python train.py --rope_fraction=0.5 --tie_embeddings=false --init_std_o=0.01 --init_std_up=0.051 --beta1=0.9 --seq_len=1024 --z_loss=1e-05
Each number is 200 + 40 x the weight over the matrix's rms, rounded and kept within 0 to 999. Layers, rows and columns count from 0.

# layer 8 MLP gate, 256x96, rms 0.0863, rows 216-240, columns 0-95
290,133,211,205,174,206,182,187,220,211,115,236,184,273,229,184,252,212,186,205,150,221,205,210,223,159,194,196,203,174,252,207,196,200,155,252,211,238,210,159,272,186,145,300,168,157,221,154,202,222,153,141,203,121,207,243,197,202,216,186,209,219,208,276,226,224,131,171,207,167,192,151,194,250,212,146,213,192,200,239,160,240,236,202,173,240,129,181,151,204,211,185,239,176,194,201
191,154,96,240,224,215,148,186,210,201,167,239,181,173,161,139,171,280,216,248,183,195,195,194,265,208,188,225,255,230,215,187,218,191,153,152,304,185,196,139,250,207,221,193,243,219,290,164,207,270,167,152,262,275,185,176,139,240,291,169,221,183,199,215,260,215,144,171,153,257,197,156,161,220,166,160,207,273,287,180,144,225,199,201,204,214,205,179,216,208,239,213,262,225,159,172
194,183,236,205,234,231,200,213,233,184,216,178,179,155,277,197,252,122,221,255,111,254,167,176,165,149,234,236,242,233,282,159,165,265,188,224,245,263,215,213,185,160,181,204,184,223,177,172,162,271,238,229,306,189,125,211,196,223,187,165,283,188,205,196,301,183,115,247,221,205,129,178,191,229,147,220,245,196,197,186,180,198,180,221,219,199,240,200,231,245,178,187,250,212,141,147
168,254,194,196,168,273,129,171,136,237,196,181,231,194,172,209,207,314,183,236,162,194,161,222,233,199,174,245,145,233,151,138,204,207,194,213,165,161,225,188,116,195,207,182,133,229,201,227,200,219,209,201,213,190,165,209,302,248,144,239,202,169,207,236,93,183,195,145,239,208,186,179,165,214,168,232,149,153,155,271,164,239,177,185,154,130,76,168,210,251,211,245,197,203,204,226
275,248,173,186,251,245,157,255,267,221,170,172,291,184,272,176,166,206,254,234,229,145,193,235,159,230,258,126,230,221,197,213,210,176,233,123,204,209,170,177,200,196,150,257,122,191,215,243,180,220,209,201,231,124,279,186,265,209,202,175,217,214,202,200,199,155,214,202,211,279,215,210,135,173,142,141,217,246,199,175,186,219,215,212,136,169,254,167,214,123,160,261,165,194,167,199
168,157,243,175,166,185,267,175,185,158,107,126,183,215,243,216,180,276,219,260,246,235,211,208,179,226,123,150,272,132,167,160,135,213,235,196,218,257,175,249,269,217,163,225,166,143,223,205,153,285,173,260,166,236,236,239,175,193,292,138,246,236,210,178,241,184,236,144,185,237,220,136,141,162,134,199,216,223,261,263,186,212,249,226,122,243,255,199,275,202,171,166,173,145,186,197
195,132,166,195,62,210,153,222,294,254,174,194,229,205,200,211,176,151,201,241,164,160,192,195,163,303,244,168,218,147,183,231,203,185,221,164,185,121,111,161,210,175,139,127,177,189,231,223,175,160,177,253,238,227,197,230,240,240,151,280,162,195,223,172,205,151,232,150,189,247,187,148,169,206,180,167,194,249,208,191,222,179,142,186,141,190,185,181,176,188,166,258,227,181,226,183
177,205,109,141,109,166,150,166,152,191,140,165,197,147,195,153,137,191,221,211,190,234,174,166,170,178,161,195,203,166,202,238,221,180,155,243,214,247,234,200,208,283,233,176,183,164,188,150,195,211,155,231,254,257,179,277,130,187,213,205,191,162,250,154,233,263,197,204,107,187,167,137,193,220,259,241,202,237,147,235,237,204,165,228,286,261,248,214,199,155,190,299,214,202,278,191
222,230,228,250,226,190,187,181,176,179,215,166,168,196,135,183,162,229,178,161,204,131,242,180,250,152,237,218,114,222,143,236,165,154,198,147,232,143,189,184,218,223,254,229,177,131,227,185,215,191,193,127,279,154,141,185,176,232,224,131,201,179,169,185,230,219,132,196,176,286,220,170,251,178,186,227,213,139,193,194,158,254,183,186,241,258,167,173,213,246,182,193,207,246,202,209
247,197,155,231,143,140,174,129,103,244,224,163,208,239,126,201,203,245,261,191,235,227,181,130,215,184,123,159,177,222,144,182,242,217,182,244,175,182,183,150,235,169,196,159,144,156,231,127,164,232,232,167,182,212,236,187,171,248,212,239,147,201,260,252,170,183,187,160,265,241,239,232,209,275,150,210,127,148,149,191,168,153,218,239,239,184,200,93,226,147,205,175,168,249,244,229
182,109,208,209,243,146,182,250,265,283,160,228,270,175,211,238,194,163,239,204,269,132,213,151,156,217,173,226,209,210,244,241,206,221,251,186,255,209,222,218,226,168,244,236,218,130,316,236,174,243,156,293,257,260,205,208,150,248,225,252,294,192,197,194,233,327,154,247,221,153,228,103,227,160,159,246,162,286,244,213,224,233,160,231,222,204,218,231,214,171,162,205,182,196,269,247
116,214,260,183,274,179,235,116,170,261,259,207,188,204,190,161,110,211,180,316,121,227,222,239,160,165,287,202,150,87,172,220,153,220,220,200,201,253,153,206,191,270,180,168,186,203,213,285,194,235,247,190,267,223,204,226,207,194,211,136,167,211,116,196,175,267,105,167,252,206,217,170,225,147,204,226,268,269,102,183,126,260,123,240,178,153,84,214,263,249,185,196,179,111,210,211
205,174,159,279,158,268,201,171,180,240,132,171,187,209,264,206,211,218,169,185,205,240,318,187,238,195,199,150,214,184,176,178,181,238,193,161,290,218,208,245,268,158,245,184,216,235,213,210,193,254,190,195,182,187,170,232,159,177,214,195,224,161,217,173,210,256,232,199,231,189,141,206,207,216,179,126,172,213,215,155,206,173,168,190,189,208,260,280,222,211,142,261,220,297,164,227
249,110,136,132,200,223,194,228,221,192,134,278,245,165,257,292,253,251,136,231,205,149,207,171,169,176,158,243,212,136,196,177,163,228,160,222,178,150,237,205,143,227,198,194,220,253,213,179,228,264,206,272,166,196,200,186,288,170,235,168,245,173,175,175,238,177,215,186,177,220,177,203,133,156,135,228,189,204,211,263,209,159,156,205,244,167,159,220,191,220,191,240,183,154,190,218
163,197,175,172,245,185,157,173,193,206,110,213,200,263,201,309,178,224,224,271,214,230,181,186,211,247,228,187,182,199,126,191,182,155,201,211,133,232,161,198,239,238,224,142,181,211,235,245,266,215,196,177,240,159,183,237,231,175,194,268,261,231,212,220,240,142,188,217,221,219,200,173,152,183,244,227,232,288,228,263,182,201,181,198,221,156,205,238,202,164,157,218,279,222,309,288
161,258,223,250,222,256,179,95,230,172,160,240,167,161,164,194,160,216,214,190,172,175,205,186,214,188,211,156,253,181,174,196,187,208,130,180,206,224,187,198,218,205,207,154,140,188,189,208,201,172,137,204,184,172,213,161,191,166,202,107,239,230,212,113,222,128,226,221,230,248,148,145,190,169,143,247,248,180,156,112,166,230,123,239,220,218,180,207,214,225,176,228,206,182,118,207
187,209,264,202,122,179,244,256,189,226,302,197,261,215,221,205,246,245,214,144,210,165,215,225,128,170,185,256,164,185,192,224,162,273,125,168,218,245,171,237,176,181,199,161,193,182,228,217,245,204,173,180,288,270,158,132,168,213,175,141,249,256,265,141,200,199,124,151,277,230,139,199,173,185,229,198,178,166,238,181,207,270,183,237,154,101,180,235,167,247,213,151,213,213,195,167
272,193,173,220,250,200,201,184,197,246,210,147,149,186,206,263,270,214,233,189,181,201,216,200,263,174,214,154,130,194,314,260,190,194,167,156,274,142,245,204,247,235,248,140,185,166,221,186,192,210,126,264,256,201,209,229,265,194,205,181,194,185,203,270,298,233,221,197,214,144,177,207,178,267,295,231,204,300,146,147,215,223,218,235,212,150,216,262,223,132,150,215,209,167,237,131
183,313,197,142,255,227,142,162,226,232,146,185,185,188,156,264,166,164,106,175,201,173,198,207,98,212,178,174,199,180,204,191,232,216,64,183,139,151,291,205,178,201,224,261,208,162,173,280,149,172,182,179,172,157,193,237,211,174,131,259,236,213,152,220,210,226,209,216,271,181,181,174,167,195,225,194,170,222,152,233,115,202,133,177,243,112,202,202,198,180,178,210,245,231,173,170
188,204,183,184,245,186,220,231,199,156,175,261,155,217,201,222,188,206,250,263,241,224,223,206,259,188,244,246,175,208,227,166,187,187,150,106,195,210,270,223,178,222,248,225,215,245,187,208,184,219,179,145,223,194,212,209,232,141,226,202,210,194,183,247,240,219,241,156,301,261,214,195,182,262,214,224,274,192,130,179,140,221,251,113,207,177,242,256,172,246,246,208,212,252,287,227
240,225,147,197,193,160,153,172,213,194,232,195,276,206,134,152,233,259,153,266,224,241,226,260,192,186,184,136,199,164,140,197,171,245,258,192,215,179,235,189,184,138,201,70,196,228,175,135,261,165,188,222,129,175,260,190,161,193,227,281,108,168,217,213,181,262,178,213,214,241,111,129,187,214,200,235,281,198,164,198,209,178,208,209,178,227,198,165,206,193,133,201,188,217,290,146
157,193,183,163,231,232,134,169,212,255,210,97,167,235,263,187,190,255,185,156,197,179,159,214,259,200,128,271,148,207,228,184,207,208,187,223,229,250,195,157,168,159,147,244,138,186,163,206,153,141,187,181,207,186,184,195,208,213,237,274,272,168,166,205,196,164,208,180,228,140,174,142,181,201,192,169,157,172,238,160,172,167,241,217,228,182,224,166,201,120,259,145,180,156,197,154
145,201,277,251,224,125,239,185,161,243,164,241,341,250,200,210,300,195,266,340,229,198,266,232,283,187,147,174,190,199,252,316,242,163,193,222,166,233,225,205,237,104,284,162,112,246,217,117,241,194,346,186,204,228,184,278,141,213,210,183,223,203,178,178,216,247,217,117,182,222,178,206,214,242,191,138,123,175,231,301,186,194,251,221,161,180,237,149,227,207,217,142,235,165,238,262
221,198,177,216,207,208,152,239,278,229,190,204,209,227,256,182,233,243,205,165,246,171,216,162,239,164,257,171,268,135,172,181,257,233,324,247,247,201,225,216,211,175,244,132,160,202,207,199,194,267,216,218,247,181,193,233,140,175,126,200,182,194,207,203,235,173,239,170,166,180,242,259,218,176,190,203,199,307,177,237,239,296,257,215,200,92,285,185,184,192,148,167,203,167,218,166
192,279,240,263,200,179,138,229,195,206,194,148,156,118,139,179,269,247,208,225,138,167,256,289,217,211,183,175,261,289,245,202,241,170,151,223,132,178,274,162,226,188,161,197,237,224,261,133,163,183,164,145,143,256,182,242,190,270,228,304,247,231,224,154,145,200,294,242,189,176,175,197,176,223,141,182,141,152,180,193,216,233,165,241,184,192,184,228,248,171,211,217,150,149,173,222
# layer 8 MLP up, 256x96, rms 0.0761, rows 216-239, columns 0-95
167,233,178,214,181,216,238,222,282,198,215,242,305,195,180,232,167,207,198,254,189,180,176,155,160,202,203,112,226,233,122,175,167,239,231,193,174,145,278,183,184,168,194,145,205,181,229,203,153,232,277,259,97,207,139,170,162,257,143,162,217,185,166,267,224,125,227,190,182,228,197,178,119,200,201,231,201,246,283,177,188,231,229,204,190,199,153,186,189,241,140,215,164,225,200,221
182,199,188,248,101,193,143,192,180,191,250,187,236,152,167,216,268,148,187,179,172,172,206,122,175,301,208,201,171,136,244,179,249,204,235,231,163,217,255,278,239,192,161,202,154,202,200,227,170,208,225,155,218,183,198,229,230,212,190,233,247,183,210,130,161,169,199,194,314,270,199,234,191,212,181,236,256,183,179,245,184,214,173,292,255,266,201,178,152,137,145,166,231,173,295,170
230,175,166,226,200,209,272,167,138,147,132,133,254,187,251,178,270,264,198,179,206,225,243,174,197,105,219,162,99,139,152,255,209,235,183,154,157,184,227,172,150,189,154,170,228,263,182,170,159,191,228,239,134,205,202,232,164,225,152,259,144,197,122,148,207,195,220,274,186,189,213,266,211,215,179,175,215,270,231,164,147,202,200,230,146,177,256,211,216,231,199,203,248,235,264,213
193,179,210,270,198,194,211,175,155,264,178,125,214,211,149,271,149,168,190,170,183,174,268,151,191,193,221,218,205,183,198,255,120,196,225,233,152,136,169,230,138,237,197,272,224,249,115,160,170,177,212,197,281,194,238,245,282,128,288,223,137,220,248,183,250,183,218,217,225,227,173,169,234,148,159,208,214,245,195,132,228,175,203,188,171,222,243,209,158,209,159,123,149,183,180,219
269,189,124,241,188,262,225,270,219,192,226,231,159,194,66,247,248,162,155,172,150,246,200,209,223,210,212,169,229,208,135,141,231,217,215,204,204,204,192,224,226,185,153,178,198,233,186,236,140,185,185,133,152,180,222,171,219,198,224,201,259,152,198,228,196,163,214,249,163,163,123,241,209,186,134,205,244,157,148,209,195,247,228,197,152,207,213,118,147,222,212,142,154,212,116,270
192,198,228,228,209,164,219,161,195,281,130,229,258,237,176,237,199,192,183,211,228,249,164,260,137,175,145,298,159,269,230,165,222,245,258,167,224,185,141,192,248,243,257,126,169,188,210,295,203,162,113,205,166,156,222,261,301,211,222,218,168,179,252,238,180,201,193,269,183,236,224,159,126,282,195,210,176,163,186,175,278,236,180,183,256,191,227,241,192,200,167,256,191,205,232,193
165,149,226,189,202,231,216,231,178,133,256,178,214,174,169,259,171,195,205,178,247,181,188,142,176,216,209,214,92,282,212,192,184,255,153,172,162,211,217,158,293,253,288,232,195,291,198,190,202,181,167,179,161,193,189,279,206,251,186,243,231,217,246,198,156,196,170,231,154,244,226,181,177,166,199,261,152,131,236,212,179,208,211,215,278,237,273,293,194,246,126,223,162,176,187,232
195,196,159,295,185,190,232,129,241,204,164,258,226,204,124,208,250,228,232,197,228,139,200,216,232,164,129,200,214,184,189,190,221,286,176,140,205,203,174,194,207,192,131,205,133,187,162,168,196,312,119,156,157,122,213,176,193,223,271,206,220,283,228,217,168,191,243,259,234,177,198,184,254,203,183,256,228,127,140,218,213,175,176,215,265,215,254,192,194,245,193,138,281,221,247,180
187,189,211,183,291,91,219,177,212,195,196,198,227,133,168,248,173,238,200,175,196,150,209,236,222,222,210,178,101,184,139,166,209,188,156,178,229,172,128,190,203,184,265,195,173,206,135,181,192,230,210,244,236,178,208,221,170,285,203,218,234,239,199,215,203,275,212,200,268,234,140,203,163,194,251,183,266,216,223,218,233,212,180,185,232,270,221,245,165,269,133,182,242,216,147,141
145,205,228,152,183,113,206,218,136,173,214,194,249,242,119,212,240,164,251,272,150,153,233,178,279,219,202,198,111,166,155,176,138,179,172,147,176,313,221,224,249,219,177,117,250,212,185,254,213,205,242,280,171,217,179,193,175,237,69,164,281,176,227,137,211,244,188,156,209,155,161,253,176,189,197,147,194,160,232,206,275,192,230,108,217,181,245,230,190,163,229,123,277,203,270,191
203,189,258,247,244,161,239,213,122,131,198,143,230,257,219,231,201,211,282,296,247,187,290,222,226,145,265,202,338,158,175,196,168,189,232,157,316,256,144,221,181,212,237,140,196,257,167,177,193,199,174,215,268,177,225,206,196,187,223,237,203,212,210,203,248,258,173,161,132,202,223,181,193,149,182,169,236,205,211,245,192,232,149,152,147,271,173,233,240,223,169,187,195,169,222,217
238,204,180,159,255,200,200,209,219,175,121,138,236,222,220,245,209,246,238,185,180,203,137,211,165,201,148,217,212,298,141,170,173,213,160,189,210,188,189,218,152,232,208,190,235,218,199,194,200,198,219,299,191,181,207,213,182,139,170,281,220,222,211,169,232,122,211,162,139,193,229,171,224,255,131,168,145,131,257,170,254,180,201,202,149,167,168,141,140,195,244,245,241,264,171,287
264,246,215,234,221,196,258,128,245,169,190,291,251,262,257,150,250,229,160,177,189,215,177,170,192,219,172,223,229,233,184,172,163,190,176,204,257,205,167,179,244,276,216,202,180,141,217,179,193,194,237,215,198,174,226,258,177,182,221,188,206,196,193,214,290,141,146,231,158,177,216,109,180,175,206,251,204,293,291,211,274,240,275,109,167,232,219,211,195,170,148,238,203,260,220,236
221,173,225,270,286,179,271,203,263,217,248,181,184,206,198,203,235,164,195,149,163,234,237,203,189,167,233,207,149,192,240,254,202,203,221,220,200,222,185,222,208,200,250,219,155,176,263,198,215,190,177,226,155,196,122,138,232,268,202,195,194,216,284,223,204,171,240,209,152,224,181,191,230,268,219,197,170,173,175,164,256,256,176,203,194,240,259,126,319,184,238,271,160,145,260,128
125,230,183,199,184,124,263,119,206,277,282,226,228,164,172,210,216,180,193,226,215,152,201,214,196,136,158,238,200,129,193,288,171,184,206,192,200,171,190,176,192,229,178,239,233,173,184,254,292,215,181,211,146,219,131,129,144,107,220,172,204,140,253,206,192,232,295,161,187,216,156,176,115,237,168,125,189,207,166,221,214,235,255,214,228,125,172,168,263,178,183,126,244,237,202,227
197,160,230,182,187,225,208,235,217,241,205,221,221,137,214,201,142,233,296,233,245,259,225,168,234,214,128,227,188,215,193,196,261,196,218,161,255,174,225,220,142,197,226,159,169,215,223,267,190,219,151,192,163,209,179,78,309,213,177,239,191,206,212,287,222,252,192,191,109,296,117,167,113,270,227,190,153,195,177,161,173,188,185,208,196,277,176,253,243,195,164,189,243,222,158,276
213,217,186,203,172,169,226,153,164,209,242,251,235,197,205,168,203,177,224,164,149,128,164,288,201,271,163,218,195,225,209,196,194,238,152,188,139,175,209,188,252,215,241,255,227,254,211,206,172,178,172,156,285,213,222,226,183,252,184,213,181,119,238,153,216,160,263,232,171,211,174,222,135,123,205,266,190,115,261,216,163,222,169,241,209,249,217,180,160,181,257,159,176,213,235,224
199,215,196,185,204,169,279,196,202,245,216,221,88,206,142,161,209,123,173,330,206,176,249,192,157,242,277,205,205,213,194,208,248,206,194,188,191,295,217,186,178,271,227,246,173,220,199,178,209,228,198,252,220,220,130,210,297,165,164,246,247,237,210,217,186,175,208,218,137,176,168,192,207,171,220,179,232,169,224,160,244,233,217,161,127,247,153,187,248,172,240,205,172,215,159,144
155,215,286,149,190,206,180,160,254,221,212,265,233,183,279,180,158,152,227,204,236,199,211,192,126,228,191,179,211,150,193,235,158,206,235,169,135,208,187,251,192,136,185,136,156,233,198,199,228,234,164,187,185,249,212,161,130,190,172,257,226,234,143,210,164,202,242,255,228,275,148,173,167,219,179,251,140,205,177,220,249,171,199,240,166,151,122,185,165,262,182,151,246,154,160,193
194,136,234,146,170,193,123,238,166,233,213,235,203,167,127,162,174,204,233,218,229,204,228,182,237,207,201,280,183,175,163,160,268,202,180,185,230,179,233,217,186,159,217,161,256,185,265,160,264,251,169,231,257,272,163,128,155,202,213,133,172,200,211,185,152,250,169,216,174,140,191,184,198,200,228,208,181,161,218,124,170,235,139,213,232,187,172,160,106,144,244,169,176,182,163,169
187,266,195,209,244,127,216,167,159,242,250,163,150,207,242,172,243,155,209,235,189,220,173,211,234,222,209,205,219,302,159,138,183,226,230,164,134,137,213,257,227,250,219,203,164,199,178,215,166,262,152,207,200,210,219,159,156,154,137,216,244,230,243,236,217,174,197,175,148,250,158,258,185,209,208,231,243,250,179,228,164,161,219,168,244,215,201,221,189,231,281,121,233,210,218,202
193,245,188,185,216,202,224,220,185,199,147,192,211,127,239,186,225,139,203,161,204,253,167,247,247,265,155,160,133,198,180,159,219,226,125,206,165,171,179,110,232,181,229,248,179,207,197,212,208,90,136,181,209,199,137,202,199,154,199,216,116,229,166,147,211,198,224,157,200,167,212,256,183,220,200,184,176,206,194,211,165,212,255,154,165,139,219,131,140,191,205,195,156,193,194,276
145,158,123,202,169,220,253,167,143,170,144,138,240,117,179,219,190,162,223,178,147,198,211,175,206,245,151,148,256,299,220,198,240,123,242,172,175,233,191,228,193,202,171,170,88,261,225,84,198,251,229,231,166,180,131,216,148,235,146,153,211,228,322,247,189,199,146,202,223,150,139,181,187,158,177,167,275,246,143,263,301,162,236,180,213,222,212,208,209,208,224,179,258,201,213,125
152,159,211,201,172,232,138,169,187,240,307,225,220,201,178,150,207,276,161,197,173,216,211,178,174,180,148,149,172,128,256,234,251,227,127,169,192,295,261,180,190,225,251,182,207,237,254,175,205,164,186,150,204,254,193,170,151,182,183,169,212,177,167,220,227,120,217,227,144,175,146,234,204,188,260,194,216,255,241,165,191,209,220,154,233,259,195,183,319,225,220,189,219,280,159,237
# layer 8 MLP down (transposed), 256x96, rms 0.0651, rows 216-239, columns 0-95
182,185,83,183,263,193,212,216,203,310,213,141,169,175,171,194,242,187,281,257,188,243,181,205,234,155,159,183,227,167,166,219,183,228,198,221,183,141,236,214,223,258,164,155,210,194,203,227,201,158,287,185,261,225,275,232,152,171,200,196,225,160,112,267,159,232,255,150,251,187,172,223,187,248,259,201,239,231,178,195,139,271,221,214,220,172,167,140,305,210,220,166,177,212,206,203
204,194,227,175,247,148,250,120,247,197,127,206,178,120,148,192,230,210,224,223,192,203,273,150,141,160,206,153,218,164,236,167,269,281,212,139,254,233,239,236,180,167,211,155,205,180,210,201,164,185,175,179,262,340,229,164,199,264,226,207,192,245,221,207,247,150,209,213,213,190,105,169,288,196,152,166,150,224,204,199,147,204,152,173,138,210,194,240,144,226,133,213,210,188,187,172
216,224,226,165,214,171,151,245,201,256,217,183,244,166,140,183,222,148,214,151,188,241,187,151,141,163,174,264,203,279,257,202,246,219,276,227,241,280,237,204,227,162,222,197,142,196,234,152,220,193,160,189,172,176,220,227,232,189,231,234,208,142,211,199,229,161,171,214,227,175,172,183,166,185,165,257,140,181,246,159,148,173,150,215,249,206,254,223,125,261,177,230,146,260,124,129
204,232,168,177,170,223,203,193,208,231,208,144,231,235,105,158,120,197,217,222,212,163,226,180,166,182,213,207,140,144,243,147,140,211,223,178,232,190,190,158,165,223,158,242,181,188,134,175,142,266,231,200,167,175,178,191,179,166,122,241,213,270,240,185,202,136,228,160,200,212,236,240,114,184,142,196,146,224,127,176,263,219,186,154,248,184,203,249,253,245,192,177,293,246,214,189
234,274,191,213,149,187,240,242,158,161,174,110,129,250,161,252,243,168,194,155,163,167,233,181,200,255,93,176,179,258,119,233,225,254,138,180,177,209,244,212,181,132,205,176,140,217,138,209,220,155,166,129,207,237,177,129,182,155,201,173,264,159,193,222,221,190,153,265,228,218,179,218,251,241,196,249,216,177,213,109,137,184,230,184,201,284,261,265,196,239,215,193,235,242,205,238
134,179,126,193,216,196,236,178,286,129,203,189,170,315,234,168,203,224,174,154,241,237,260,177,210,217,180,227,175,215,163,202,242,291,218,168,183,189,190,213,183,133,292,78,220,205,265,212,251,196,220,201,157,188,285,285,212,172,200,251,251,223,228,174,189,268,193,241,194,207,214,154,130,185,269,212,312,233,207,254,196,266,187,170,206,219,215,177,174,152,134,193,155,151,217,221
255,199,127,222,167,189,272,161,132,151,192,163,165,186,203,207,206,239,236,163,126,269,298,173,174,205,227,137,170,166,233,213,206,234,202,176,197,175,248,253,178,202,216,215,241,189,121,153,207,170,142,230,166,172,282,285,160,168,227,188,224,257,205,211,177,206,102,255,246,214,267,217,199,238,133,211,256,228,268,170,210,237,221,146,159,185,232,181,168,85,184,207,200,232,183,138
130,268,183,233,228,247,213,201,182,234,192,176,177,213,177,225,148,235,222,180,121,141,175,219,241,170,220,143,234,265,144,203,178,190,198,250,196,213,189,166,166,258,260,160,216,255,250,242,133,235,180,193,209,235,153,185,126,144,293,182,239,193,211,128,271,165,202,216,219,271,147,166,171,222,218,182,206,212,243,118,261,169,252,270,276,233,201,218,191,78,201,226,259,241,209,241
286,135,182,178,158,221,235,162,218,204,194,263,158,217,207,185,233,231,207,157,238,193,252,100,181,226,166,171,232,205,231,238,157,213,162,221,133,198,245,227,219,177,107,241,261,236,188,258,177,195,143,208,169,165,219,161,224,160,167,156,193,227,179,174,126,186,260,180,129,164,234,221,189,197,190,248,218,183,214,239,134,188,226,216,194,149,172,179,241,96,220,227,249,197,213,208
96,207,247,134,197,140,225,264,162,133,160,189,160,268,210,258,259,120,142,191,157,212,240,174,197,158,295,241,189,211,168,202,182,219,117,186,186,169,179,220,281,218,165,196,158,223,125,239,204,228,159,239,205,203,109,253,195,118,175,155,254,213,246,150,235,245,177,227,155,196,181,234,249,230,137,231,172,167,251,203,273,253,174,142,178,218,225,280,318,165,249,192,185,128,167,145
170,308,161,227,167,203,209,122,189,175,271,212,182,205,200,225,263,197,168,118,192,208,221,217,182,197,160,226,161,170,256,172,192,231,202,210,229,219,199,220,185,194,221,214,181,235,183,297,191,174,193,240,160,217,255,222,215,153,214,160,262,179,167,133,203,203,211,229,145,229,239,185,190,204,315,239,237,158,177,216,270,237,246,191,174,168,228,190,189,78,224,197,171,196,181,223
201,112,277,249,155,186,144,227,180,136,204,232,249,172,225,186,276,219,185,193,200,203,226,150,256,191,233,134,243,238,215,200,258,190,198,186,199,186,242,239,241,123,171,211,119,162,168,228,185,190,240,190,168,184,219,122,198,173,281,123,230,190,210,230,213,180,196,223,139,140,161,295,242,206,181,149,206,213,268,249,128,200,197,179,172,264,261,241,219,333,251,202,278,244,211,202
228,230,193,217,159,212,188,208,178,203,147,192,221,188,319,165,199,220,138,210,111,239,277,146,264,200,216,216,196,183,218,199,176,202,219,129,202,152,149,234,261,221,262,197,186,230,191,227,207,274,141,245,207,233,192,217,108,208,226,177,172,228,258,102,159,240,208,233,180,234,217,202,148,216,164,170,172,233,168,193,222,188,208,191,260,250,220,227,209,217,178,134,254,192,180,259
158,175,256,184,206,187,172,223,245,200,162,136,210,223,263,217,198,261,220,207,254,165,164,168,205,205,213,202,243,168,206,201,234,161,167,260,177,202,214,192,224,246,178,150,158,176,224,162,232,212,206,157,136,219,98,212,221,175,140,129,221,156,216,243,278,184,257,241,265,234,302,190,153,237,212,211,149,233,265,222,219,152,206,210,195,116,208,168,231,151,208,263,180,193,216,220
140,197,106,198,150,161,210,157,180,242,188,98,186,143,193,263,187,107,206,185,225,191,182,183,213,199,144,196,139,215,263,236,244,231,192,242,188,230,271,251,192,259,180,225,155,149,216,255,205,117,166,184,150,211,186,137,178,175,130,159,178,194,224,271,181,211,223,181,154,172,217,227,155,269,171,265,167,243,234,221,208,297,257,150,164,132,232,177,261,250,224,145,186,242,187,266
240,184,183,138,257,202,183,156,202,229,108,241,158,169,138,225,221,200,202,206,242,190,296,230,213,254,203,255,221,202,198,226,218,200,96,152,227,238,194,181,206,220,224,202,262,142,187,206,224,248,209,193,140,144,168,271,96,153,142,250,190,109,194,223,182,241,270,212,133,216,209,277,159,245,255,198,216,194,226,171,189,180,243,194,167,245,199,179,146,231,136,186,211,194,208,167
192,162,147,202,231,221,116,200,207,257,174,162,210,185,231,242,160,192,198,215,211,108,221,205,206,164,177,165,204,240,215,236,190,157,172,232,191,179,168,202,224,254,90,253,227,230,241,165,125,160,216,230,140,170,183,327,137,262,133,205,256,155,234,177,211,201,249,232,232,161,191,160,211,163,187,175,143,127,172,224,252,176,230,232,153,172,231,197,198,222,219,226,193,156,169,190
165,174,153,80,204,229,227,196,222,202,170,183,196,132,149,131,206,167,236,272,247,192,167,254,254,169,214,196,244,191,170,180,213,229,207,252,208,311,289,151,216,220,173,223,220,220,163,255,217,192,169,150,214,225,243,266,173,184,195,194,208,183,132,183,261,130,186,184,131,179,167,162,217,167,237,188,164,193,208,279,205,184,163,168,225,172,183,166,203,79,187,191,153,224,171,203
135,146,185,241,208,161,207,201,212,212,242,237,196,249,213,202,211,208,242,225,180,213,190,156,274,200,182,188,165,235,145,157,178,197,220,186,250,230,179,121,163,222,253,141,267,211,282,154,181,129,215,217,203,296,217,192,112,161,212,158,219,184,224,226,154,227,149,93,143,257,192,176,216,164,203,231,218,168,194,222,241,189,181,183,156,320,259,194,167,201,166,214,202,219,211,182
247,210,203,273,189,198,148,157,168,263,262,169,241,153,160,224,180,191,216,128,167,219,190,202,173,215,125,119,242,212,216,142,204,178,228,280,150,253,143,172,233,189,258,181,210,232,240,210,200,217,153,202,283,320,233,186,193,197,213,202,227,180,197,141,168,210,177,227,135,218,158,174,166,212,211,214,233,180,242,198,226,190,186,171,260,210,179,200,183,165,132,216,303,231,214,226
106,210,167,193,174,168,176,196,271,150,196,172,180,200,282,207,172,164,218,282,154,205,139,206,154,258,165,187,170,242,170,169,189,195,184,196,115,197,222,183,200,289,212,256,145,243,264,199,206,194,205,193,249,171,147,146,173,190,129,183,251,255,182,241,190,175,235,125,219,254,192,200,175,150,178,164,135,163,186,233,160,166,276,195,223,160,271,203,207,259,200,181,186,269,275,249
138,281,235,271,202,161,246,229,257,140,186,231,224,205,217,210,227,114,228,156,133,214,149,213,228,220,147,227,197,194,214,171,215,126,167,187,268,165,211,183,136,188,188,239,199,224,189,247,192,198,226,173,238,221,208,204,181,202,244,178,174,178,210,236,193,209,203,160,186,230,224,218,257,173,135,191,204,179,216,240,269,148,258,155,215,189,248,147,210,147,206,188,86,171,133,178
108,229,223,177,216,178,130,149,235,222,209,153,251,165,218,205,239,198,188,144,172,257,204,216,220,163,161,209,178,231,191,146,197,259,143,217,240,140,191,229,252,186,191,209,86,213,165,259,159,190,177,215,144,228,201,200,301,246,268,185,155,233,246,159,257,219,152,127,230,143,244,253,232,172,176,229,207,205,225,172,209,294,194,244,214,248,176,240,277,141,176,242,128,244,180,183
220,240,202,230,165,229,122,176,167,258,220,250,199,146,206,193,187,211,227,183,205,241,213,200,218,164,200,118,230,141,181,180,142,187,201,145,283,169,126,270,206,245,231,209,84,180,248,197,226,210,174,188,172,278,236,229,252,244,261,178,189,207,191,183,214,217,207,211,286,187,210,175,261,159,170,196,229,151,233,209,221,233,196,250,254,255,141,185,178,141,250,139,138,258,246,143